Each number is 128 + 32 x the weight over its row's rms, rounded and kept within 0 to 255. Layers, rows and columns count from 0. Numbers have three digits each. The size before them is the row's rms in percent of the matrix's.

# layer 3 MLP down, 64x256, rms 0.129, rows 0-63, columns 0-63
102:127117126097080104160168107124142123141098164120144141064099134090175164077108145124139112127139103152137205146103079150137126115164114096104109170114133085150130171136146119071149096076164120
100:108112130177167156142055131180093148106172091175131111139091142120120132138143100149063160116119148133136074129095110132134122102140132125122098150136137142083145140070126079113115056174126186
102:138170116088175114119126107094152147150128076118130087119134135186183110118103127141146133139121118072152160129133093086135102106148060137158097120135162101126153143070119063119116122087055162
099:140098069110156124120109133150110142105134145159109081184149097134135088081137095170117164135103150182118134143097142105161203122128111113100171138154092213142092091158142126105129067121128155
093:140175115162143152134147111153108154186173103170150148162122141126168139143122049134172104127131198167100142124103139155075118118094143129093150156122154173128167139134167140211131135125114105
095:138079052114137087161067112145096201163081165094175148138139112108089143108100105121092132109141072109176096116162139075112144104107156116115150138100085135184144189109096108102038074073138179
098:075110110132122095124126116093116093168103100072141105111150185088119160117084129185108181124145052089143128129086103114095156169113108138160112093156136171143162156110108142125126179097107124
107:137132153142170082129147159139126091107139087096119087146138137149165143158164064139148126125078134128213058118074115092120087120115104154151107164114127142087129141142178141094133113115173140
095:094106170151166167122094165116100154157085146138103111159109070170101154102139100206086151124087148162145161137089116146145140134126131153128099165184102142113116118109090091083133160124139160
097:110153131120182149092060132147151149121137115096061108104114174135144079093180101139123092111107138030144118135150148121143106143136119149137112147067087091143079046133119155120119108108132098
097:085146105068137103153096116079107166120101121074148128124122175121086145070100138068109133125156109102121144134108105078094112136171136104100165066172099155099087121110141149130113111143148142
094:107081122217111145174107127146179076117180136124117110142081120165140122088111150164174129122200135109101119119123123176119177079098098151109188115083124077147113116167116188128116171192136131
098:165093137117112106057113118150169104124093147095189099125165075081083096074093118178145166141156137111100115132113110152071136157131166140119098105125132142112127095160115113126187165114069162
102:151078139131158169154115109142157143151077097138159099153118181150124125150085127072072142131099106100148088131110096082190135144125064146186147143139102145125109088155077107122114162154087119
092:162006169123158147115060120124155151169111130098152155084127136088083111096098167107117138149125090131105114130121113112149127167141111065096117133167119167107060139176088089179142156188092104
105:139080151163179083127148156157132146103168130183081120090082153157141105128182165057180053131115176145181149135133090120195138113109069127105142109102123108170118084116168160114145171151152177
100:103116146168145098139146115158181151083160190155075132140117163210156139093158188159118149110162139074141135127113166138100126137116138121099079152065090126140185108068133168144048126097139209
094:134114150069144127110162187082119198095119104140119113189108189166129147120145102146164171133133152103152108105159066109122097136233087096168114120163188159163107213106118110076090094199112112
100:103159132141135176132193121161157127061182086174107166181124143157198149118120126107153164135116135140130117117124124136162114124074189133157178172133137042171085086166082118124108137098143186
101:113131087111077094103215189102135158135138131126092165055101148197173077089135143138174136130044097125113136118067122146119147186120103076143140102122106114150054139089170157121140060094182119
084:171137197082156062070142038179171131147111131109122095110149138124138131108142076134176108119080123119152156148158079094107145109116174093092123158072131127102114082082081107161179177114129112
147:156148128151121102189123095178113131162119068139141148151202149145145177123194117139153137141127078088154158127049085161120078134141144124063147190145129139116063132144143154166178109132169146
110:113128098135114075151148103112142076081087152070114139132131062137116062098092110167100104126140156158065068130142080113098168095138095176121124100120074157096162155120156085111118114106135142
100:083143170124101145120097226164113077150042172129152044090215117105087108151131146101152103119129151097096148114123084143111081090128117081106122129139082077137132098109092094116146096125195127
097:124100152138096119079107098095134146143130097100135116152115159036100139125084102028138133124146157044118100128123116111114138109108110136068101159096180098118115142120147136144084054128107156
094:121131140173149128158124151113099088098108151129176139113141179137117142133091086042138099133148082133151111128093139156184111136154126098172187129165168188158137122146110116155145137143145096
097:100148057130152174115066135149131091114081135118173146125136110074111150141111102143120171137099127124125146136160080063085206104059134154086131181126145115157164158170117119165135134132153137
095:148126116085100124092149135172062120152103078126159171099145123113083063132147094135098133109172112151111127121059111106101093135103115105117090159147100141128100173113135126152076139166145061
099:094113089165123126112139096108122090116118185071143143069150091197121090069159125123120118137165109143156100133166181111107086150182049132190136144152101208096155113149094124163122129163162147
101:103153088098140119070116126111189108150063092127133124121075078128063157106102117134137133110107132121185121110150166110121190141173140112109176111129092147167158158126140114128129091160133117
100:129144200107109121118129125110091111110059146115194116130143159141114160183122125098101091142108113068150152115112055111084138151147154081148106174179094167123115103114121119185134112146114135
106:121144173120165130120118082132149134143130104157122165123125166154114133157106123128165141144143085138126144132122108129206194156146118093139148113163152120135108103139179142122151170123077096
092:173102185141151108135152122131117154126151097190085162161114096090066093171135172057128098146162101073076124138154142141125143078132121144127120130128123118148145126095149166090079122152141176
100:152177154106118113158135102141101115075138109094113100094104083154155112164207133167082115129099107154122071108154157192046121080103081155136094082112143127091148106162119147097124088110221096
097:104084146171137117078136133118154134132181115125134045130189099147091112120088081156134150132144099059142160135109143153175171113149117154115149124130175060145129108124066112115118151115132116
096:116170140168131117085096125169122147133147155146124114097093123160122108071143126156062136126128149147176123128146156146083115097102171121136123148108105082156155112144105145174140130136139184
120:191144143116191192165121153164108131138077138095090130108132155117143153113130167108131178144100159129145161123168127131055095096167158157093154184131103144086132037175133155140121140167110160
104:146162107133063168140154119162167110163132025161080127142100150081180089101156181125139133128190164131130137122118128120152127109132114110086129144135109080144150126105099133072142089109125081
108:081173101141108110146055127144157149100131150082156109161100117141110132118086130133157108127172123195097152141105086164152123088163115090138203052128137114111112079143157127057131190126114132
088:108138116114126138129143115128095132165113132177128133129077160101134144167131166121087064135104130150132114127106170154205140099114109131173186090098159117163157082063150075063120107130158110
101:102159158131192060175111096123078143048094099121044149121079124095152121129104120108148134106115103180138122121126109103134149111168152115098150152148094094154146132074066155090104114148155168
095:042064066151113205170134163131131114137091154089112124105139175126106141152104049146166101133129092178164123102128124120118169101105095110082141115130128148138170128146102176186115146146062120
087:119134110105185125126139154100180172137169141137113149122126134141109154064095091107102167114177070116119148131099107095155176125137132072119146160188121107155125138132061143193111126160082165
102:143171127109107085095120141100128157191103135063071137082153096175074141085118138138135182137069140126095116128102134072091122117167148156086067114124106159101156165174093068117155204097099133
100:106141080114111095137114134140143171095113116080156108094097172146152125132140149177184135116144080112110106140092089093187061128099117160087161098129161112132055166122156123125143160123168107
096:125102139131125138103161084162185167034165164123130113108130107175166173108138159122123121112119142111139137132133140151125198124119126086180127100109190070151144126085140190112082129135142152
107:140141103130109151125187076083147097122130113059125103118140100129096144090110130128093064132178103128081107136079105088082067099130062112115115130100151163094157205107136093206101102142163123
099:142093166142120144148150110075117169074127149160123109046136148111141119119111065137151091126078038144168116136156152210129137149159157141189127088137083165084126109114145112148122164150145168
096:078150135131094147183153123107087142098056149146162166105111116194105128156162084103130107141058119133123069126166147133177177154160126105151138122129149150177140123089109151160132128131172135
105:105159082105096086122107106107139096129176121106163163137149107112130115101063160137183102141109116184120176137108106113165078153149091126140129115100169146138160130143120124127144153137105153
106:107074201072092164137135141083110184160131200097129152105140076126123115142124098110149125143202155144089143137174069152096094120126119115101139132171154146095106159128197121081134165165163089
102:091107102132192119158122154078091134096100121137162128141181147117107212070065119152110125135129177126101096134146122128095092114106146123131168149154153112104127146150089131128144071060136130
096:121131135143087085083035089075164134108116130121099135087081111218177066055141115189113113106142110112169160131182122125113083111124125130145137067157129124125169149127172150142155147097152163
085:069169104143101141125156131127138164136131157149096061161060145091119143098142106094142123135101095094142127110156137127152180088121107144169099140075178128081177091113102143139078111095141088
102:094141142139161151129143210127188125093064127125174160109130112096144116081093130166164148125109070124129113114180187121131153122132102147122131109132172116135100105125073158144134139179213163
102:103145087163130124118133089072150044064158162124066172153125157081196165099111142157193150117120177121186068110115122138111179102124165119106139094107145181131122135191106123158080142179080091
106:121106158118101112063140066166169087121124083111181153134135052043110135068109115146135123110105139169146082126067100193099142112110091059100139126117130142097146104100118113182081136138196104
099:134108091140160137080120184154060213148132220171171154204190102105092072062137129116125153136101102121066120121109189117146097120116092134163201109117052074119120099144124120124112138183084091
093:133088119089099100141151180144122172093064171073061109097067124155142108140134124083173104115184076114114115131087170146154152149159109172126133100128133128092096114131145081157062114102166150
095:133140110144068145112107176079117181192072181099135160123119085153100160097105136118112141115131110082026134116112135106101169138090180107083120096129086102096143124091122130159126123081087113
107:153109107150084148145071153064172133142134104089139124148138124142143138168101124115090148148178151141111176127141133088104101160092078126157153165091162133158183085159168130090144112126129128
097:158117157118116095093105148190123194140090153126110082143161107119122134157176150119113161111092087121110119134107101103092122060057101130113160101120124211081128101153147125125064136119175072
101:137150136121105104160102137128087085106120136192133108106129152135127113174127139107160115131182150094115131128158145073130206127117156132154136140153161080139154130100123149164121112136092191
094:197126146093134142171131126139164125154102104079138118143142132144148169095174140134111169111122107140129169109063110152073101077144148146102122170136113150148087098109085135135080131080098124